From a checkpoint of a small transformer trained on Wikipedia.
Size: 19 layers, width 256, 4 heads of 64, MLP 768 squared ReLU, vocabulary 8192, 26.6M parameters.
Architecture: LayerNorm before each block, rotary positions, embeddings untied during training, some layers without attention, local attention windows, gated attention, a norm on each head, value embeddings, value residuals, a smear gate, capped logits.
Training: 251M tokens, 10851 steps.
Each number is 200 + 40 x the weight over its row's rms, rounded and kept within 0 to 999. Layers, rows and columns count from 0. The size before them is the row's rms in percent of the matrix's.

# layer 11 attention value, 256x256, rms 0.161, rows 172-184, columns 0-127
099,146,98,202,159,145,210,204,182,213,214,165,216,136,220,146,127,167,203,199,245,180,156,210,206,229,194,193,183,226,221,149,221,154,174,173,198,222,233,124,260,218,177,213,210,152,185,195,291,176,226,194,142,183,166,207,261,186,113,168,197,252,254,246,230,189,200,221,212,211,263,282,240,191,167,245,269,177,158,274,159,197,235,222,198,181,274,147,138,180,228,268,191,178,235,307,212,198,176,158,213,246,179,157,171,209,168,217,277,254,228,244,188,221,126,215,240,147,199,170,212,223,195,257,163,196,232,251,137
095,133,133,245,211,252,163,194,258,241,227,168,236,151,216,205,167,183,246,147,201,118,215,212,125,212,256,196,210,263,196,155,107,164,177,189,150,196,182,182,215,203,192,165,203,180,193,243,136,209,215,185,158,234,265,259,199,102,218,212,172,209,149,170,187,284,182,222,225,200,239,181,220,183,258,246,184,267,221,227,311,222,154,159,263,151,223,157,175,220,235,153,194,134,214,198,187,213,142,124,194,219,149,222,211,234,173,179,215,254,147,152,185,193,142,123,231,297,244,222,242,157,166,258,239,150,263,270,159
098,246,168,179,155,131,189,146,178,145,169,150,167,258,138,174,205,157,297,183,126,219,199,121,210,266,224,261,113,197,197,208,203,217,172,151,233,242,219,202,204,204,133,180,188,201,139,66,161,161,246,225,204,273,165,203,249,223,112,140,226,204,163,264,255,185,231,179,147,271,240,225,180,146,176,191,205,249,208,177,191,177,190,218,172,230,203,217,146,233,181,197,187,196,217,153,206,183,200,268,211,246,184,177,193,270,144,170,249,203,160,205,180,209,202,269,275,118,171,270,124,221,219,225,190,161,238,229,112
094,241,151,228,140,238,258,191,263,200,217,188,260,218,232,184,273,225,157,212,246,239,208,148,239,152,227,193,165,193,244,197,107,207,227,188,291,230,179,217,137,211,207,198,182,220,209,223,105,205,242,163,251,237,186,216,171,157,184,173,123,151,147,263,225,255,186,218,210,211,194,193,142,226,270,212,159,257,216,279,186,189,219,260,139,236,272,238,233,133,207,224,208,209,262,204,255,238,169,192,302,155,167,234,232,198,266,165,198,178,210,230,189,144,150,153,144,184,191,185,201,225,233,257,175,134,219,206,159
102,241,218,195,165,158,240,167,213,235,143,213,189,206,170,178,221,183,147,267,198,249,235,168,228,187,105,173,200,241,177,197,259,186,128,197,127,188,234,142,241,154,241,207,274,172,184,165,165,135,195,221,148,264,215,156,210,196,184,220,177,184,190,183,144,199,155,184,217,185,268,231,143,167,234,218,237,207,218,217,166,246,143,222,200,187,173,185,199,222,238,194,283,129,247,168,109,226,259,241,154,175,295,134,242,249,163,207,147,190,176,228,203,216,237,205,214,210,214,276,233,130,272,198,125,243,252,220,189
101,166,129,178,154,241,210,194,153,150,250,202,214,207,236,212,177,264,200,156,118,164,236,211,245,175,252,176,164,195,69,163,222,208,221,157,200,120,204,198,195,214,128,205,143,259,250,207,221,250,179,223,208,175,194,175,221,228,227,236,153,255,181,180,190,176,233,233,193,314,159,212,197,185,166,208,183,167,211,295,197,211,108,196,232,229,209,219,140,162,234,201,166,226,129,243,164,140,186,189,189,177,230,150,215,205,177,236,220,214,256,230,216,201,182,170,139,251,151,201,252,241,199,245,127,216,197,276,307
085,196,134,202,273,253,192,221,214,121,215,217,248,180,211,257,176,185,171,230,166,251,202,218,218,192,205,243,192,114,183,198,178,151,226,164,230,132,221,215,218,189,227,192,144,259,232,191,193,263,220,227,209,184,178,186,151,130,141,202,229,163,136,147,209,149,208,230,209,215,186,183,191,166,161,246,229,170,159,247,218,81,134,117,196,217,189,227,223,183,154,162,236,248,170,203,178,202,184,170,259,213,239,273,207,233,242,163,184,185,216,213,201,231,260,188,257,194,173,191,223,188,203,267,198,237,150,226,221
097,253,244,220,248,154,201,177,192,220,140,223,190,101,174,196,210,196,221,169,211,215,220,179,202,213,171,166,208,221,233,196,176,212,142,195,197,153,246,193,205,244,165,245,234,267,211,168,218,255,207,350,292,227,181,137,226,205,205,159,258,209,154,237,171,216,263,221,197,164,169,211,112,184,119,201,179,219,205,206,149,250,205,186,239,232,219,224,255,191,263,162,136,181,228,168,156,250,228,180,150,188,147,256,180,212,283,150,218,113,235,175,167,294,140,185,268,158,161,201,173,191,192,204,209,182,224,188,164
109,191,106,228,231,124,172,219,186,217,270,200,247,153,185,168,207,173,153,224,297,216,182,217,201,157,288,187,189,153,210,199,224,193,247,265,205,158,185,249,198,187,154,230,196,165,256,275,108,221,151,286,200,144,247,188,171,206,171,221,190,193,127,159,222,200,236,223,180,207,149,259,161,132,190,179,237,168,269,189,221,188,154,174,166,164,211,234,243,182,130,220,146,260,205,211,206,168,232,216,241,160,227,206,174,184,133,225,192,251,180,139,239,348,162,205,252,157,125,152,185,213,176,200,269,217,151,150,259
102,162,212,106,192,187,210,199,312,203,241,221,184,152,164,204,233,188,219,200,173,213,190,219,238,121,180,266,222,158,199,239,214,201,182,190,256,192,169,273,195,209,216,95,223,220,242,193,239,110,183,144,160,267,204,245,158,153,155,171,182,192,226,175,210,193,198,181,274,181,238,164,183,245,158,188,260,276,178,126,254,248,191,231,195,122,154,171,218,217,131,201,234,208,209,213,163,192,227,248,171,188,243,185,155,164,265,155,218,248,239,182,231,235,253,193,158,300,223,264,188,134,184,192,249,171,202,231,238
091,240,200,232,164,214,168,262,196,202,234,225,253,216,156,170,147,155,238,219,187,221,177,127,226,224,235,166,144,177,218,232,175,171,154,220,142,185,235,178,248,183,235,195,180,210,237,225,280,184,171,114,207,223,202,160,200,222,153,223,209,142,228,241,185,265,167,231,167,101,207,212,246,258,269,215,161,215,168,271,131,223,198,208,167,237,157,150,268,211,222,193,187,236,159,201,215,173,133,176,162,244,167,152,137,272,200,177,177,229,252,212,257,198,205,170,123,193,164,203,221,130,268,121,194,234,220,226,180
098,182,263,152,174,146,138,120,219,248,228,191,228,188,162,159,222,170,140,258,164,221,165,249,204,192,138,216,163,246,174,250,142,124,212,211,155,206,204,236,216,216,204,280,218,191,213,188,250,178,200,237,218,235,181,201,231,146,225,265,238,217,186,220,197,138,234,256,231,230,126,331,163,150,186,155,150,86,146,158,248,224,174,195,221,169,269,188,168,230,233,174,164,181,158,218,269,190,256,148,182,211,173,176,234,211,189,216,249,255,193,162,190,96,193,184,186,182,247,275,159,258,294,198,242,159,202,183,180
101,165,204,230,225,210,170,185,183,183,177,158,177,136,116,188,225,323,120,224,220,185,170,183,211,188,170,262,184,251,223,204,200,263,169,126,128,264,191,217,266,219,226,282,232,184,180,201,205,207,271,217,230,158,214,195,293,216,173,207,199,263,191,147,213,175,205,218,203,198,187,222,202,100,190,199,240,277,239,160,193,205,173,195,190,121,256,178,243,192,235,282,232,164,192,158,149,258,217,199,220,189,189,220,199,134,145,236,234,221,198,234,196,178,240,144,198,157,224,183,174,220,140,236,279,129,180,188,188
# layer 11 attention output (transposed), 256x256, rms 0.237, rows 172-184, columns 0-127
107,207,184,186,180,166,241,150,173,190,215,161,117,169,213,198,173,189,164,204,232,208,211,189,189,295,172,195,205,215,248,149,208,155,218,181,148,171,97,116,285,196,176,229,147,213,207,236,232,250,221,263,150,194,220,174,226,144,224,244,231,208,183,265,256,196,196,186,202,176,260,267,176,218,156,226,211,144,163,226,188,167,274,228,228,142,241,206,212,186,284,283,184,188,153,200,228,200,254,234,237,223,224,175,151,155,193,189,158,165,225,244,164,145,171,172,213,199,192,163,198,191,270,243,145,174,297,242,205
108,200,207,184,216,202,169,212,206,229,216,219,202,193,305,158,222,243,196,228,170,170,155,190,189,201,214,181,164,278,215,208,154,194,204,193,218,176,191,172,241,192,202,188,180,238,256,184,122,188,187,239,124,210,184,219,215,133,259,142,266,210,186,197,282,263,238,199,200,232,219,195,219,190,219,224,253,199,272,135,279,299,108,116,291,213,205,190,257,170,228,168,132,185,246,198,169,221,248,190,157,230,191,307,166,104,175,209,150,152,207,144,224,220,245,228,162,266,206,242,236,194,177,217,90,232,224,186,180
103,212,262,207,176,260,270,239,146,210,213,241,203,250,183,201,171,232,227,160,155,199,151,177,159,200,144,160,195,237,220,202,185,172,198,150,308,161,178,255,206,240,174,183,197,232,77,152,172,93,197,243,222,187,177,233,203,198,132,173,157,206,231,226,248,216,262,195,217,184,232,244,192,221,211,244,271,175,242,200,211,154,234,249,127,227,210,227,167,215,154,204,147,223,204,219,194,146,156,217,166,182,243,192,172,211,202,259,181,218,182,264,223,158,264,254,242,152,180,249,209,305,207,233,159,258,167,135,174
109,254,213,251,188,219,169,201,141,242,194,244,235,223,267,176,183,188,269,157,187,168,234,178,156,162,208,239,92,220,248,158,223,200,156,166,158,222,198,129,252,279,201,220,235,236,118,155,209,180,214,153,252,165,212,275,201,165,179,204,155,189,208,177,220,160,207,239,237,274,238,222,202,216,206,184,216,209,238,220,200,175,203,290,199,252,204,193,210,164,223,124,215,167,289,265,158,306,207,197,241,198,196,276,218,211,228,159,226,274,201,304,243,137,133,176,235,230,165,124,162,149,225,292,232,241,267,195,98
104,243,237,227,167,174,178,218,193,225,161,217,203,183,193,155,187,206,214,256,184,160,259,181,253,155,102,154,244,205,160,259,194,186,215,160,258,179,207,207,221,168,218,205,214,161,212,139,242,150,218,202,239,235,207,192,144,220,228,275,145,200,232,188,211,265,147,220,191,275,205,225,248,253,211,198,166,125,187,191,67,261,95,205,184,213,238,154,214,212,215,223,242,210,242,159,209,277,196,211,196,148,281,193,165,132,162,162,189,217,193,194,193,202,206,264,248,194,260,183,235,168,152,111,157,184,232,228,272
106,278,188,192,221,132,209,195,147,209,256,177,212,191,172,181,248,231,177,127,163,161,227,164,149,236,223,182,177,195,184,145,201,177,253,226,243,218,173,225,181,292,231,162,194,193,254,166,218,235,172,251,246,141,183,149,159,200,271,252,185,173,184,181,219,197,246,209,189,247,166,252,183,181,206,201,198,225,241,188,252,165,206,211,232,252,157,210,210,190,120,234,227,233,185,166,183,192,161,243,218,131,163,175,157,211,165,250,196,261,206,177,182,197,155,198,200,286,230,189,239,162,187,248,146,101,195,237,236
103,211,171,167,238,172,179,219,176,232,172,199,181,228,255,238,223,157,115,250,223,284,137,208,160,195,199,270,236,236,149,208,199,182,190,228,220,208,194,156,177,177,173,213,141,159,237,175,98,262,236,209,230,176,229,173,244,191,194,253,225,231,219,205,240,176,227,271,207,192,217,211,241,219,172,188,135,242,199,188,144,179,178,300,225,294,160,167,135,205,158,157,182,237,198,140,144,207,113,157,221,155,213,229,219,228,238,174,180,181,257,213,188,222,166,197,223,191,210,262,162,232,268,229,258,236,243,183,340
105,154,201,246,168,203,253,193,246,224,177,171,232,202,225,229,143,200,213,202,161,262,191,152,209,226,236,282,216,250,213,243,174,212,197,164,141,132,207,139,163,224,96,255,169,300,160,196,226,251,146,203,180,263,168,240,178,179,194,260,205,179,128,265,151,170,174,198,217,170,176,199,223,198,164,197,242,201,204,262,143,200,211,180,242,323,214,227,208,197,195,204,166,203,224,189,187,283,212,190,209,161,191,184,205,165,217,182,241,197,221,230,157,283,229,175,201,190,146,235,237,156,170,216,246,206,260,181,202
107,233,188,193,238,198,158,173,258,277,257,204,277,122,179,225,206,178,181,258,242,187,195,258,176,179,185,222,203,198,189,241,237,200,183,235,216,158,182,229,177,172,241,265,186,159,253,180,148,181,194,301,211,239,262,191,165,199,117,236,304,180,137,157,165,164,271,184,166,207,212,224,231,181,171,191,151,219,234,148,160,241,160,229,212,175,216,192,191,232,153,250,192,202,192,220,260,202,220,180,214,150,242,181,218,194,260,208,192,204,200,167,225,284,171,214,183,242,171,180,193,195,227,241,275,236,194,166,203
101,169,194,239,205,176,168,187,182,240,217,123,150,191,209,183,277,179,234,198,188,208,221,189,163,233,227,212,288,182,179,193,194,219,195,153,234,187,162,212,155,165,220,103,284,201,199,138,160,169,240,271,221,244,191,231,141,190,191,177,227,198,192,167,195,223,184,163,243,180,186,295,220,244,179,226,188,190,261,137,250,241,195,220,170,194,213,198,181,149,237,158,246,140,237,179,232,187,219,185,153,189,186,194,204,234,206,91,232,228,219,169,261,283,238,199,114,306,175,236,197,149,164,208,178,126,243,262,227
105,192,148,229,194,147,187,197,177,251,243,182,215,211,174,170,105,83,185,145,201,212,151,246,164,156,221,207,108,210,238,225,118,174,184,194,213,140,282,247,261,170,206,225,211,215,173,175,270,230,200,175,205,202,207,185,206,290,181,219,220,147,289,213,170,194,158,245,192,174,171,252,307,200,148,219,199,227,196,176,211,210,206,252,130,190,180,185,202,215,221,240,187,209,211,227,191,271,189,212,197,207,183,222,146,279,178,196,121,177,278,193,190,191,229,184,162,244,159,223,190,186,177,130,210,220,229,306,261
106,207,165,172,249,253,204,209,213,142,156,212,223,189,182,247,223,176,111,245,153,250,149,136,212,145,141,221,175,166,175,249,165,162,222,246,263,255,185,152,243,201,215,248,315,142,231,201,157,226,165,175,163,274,188,258,215,153,121,203,149,219,170,231,236,233,138,210,186,214,176,271,234,278,194,157,177,184,167,187,207,245,247,209,157,202,263,160,217,172,233,195,166,190,185,118,211,247,252,203,244,223,191,193,198,211,154,212,214,307,162,159,191,189,157,166,241,227,160,252,174,220,270,228,249,198,135,241,181
100,212,187,169,197,207,219,207,182,181,221,232,212,204,218,125,267,262,236,187,183,221,206,185,157,188,220,206,216,226,207,190,243,139,176,97,140,187,167,187,214,171,227,172,169,231,194,203,146,184,301,173,216,164,167,244,153,155,218,220,171,222,242,183,191,165,220,159,218,149,218,185,230,191,140,192,278,188,242,220,153,159,203,156,166,209,234,182,261,196,260,297,174,163,231,215,173,266,178,270,257,205,195,207,140,214,197,179,184,200,256,214,177,278,272,130,228,133,198,203,243,223,177,249,222,203,190,271,157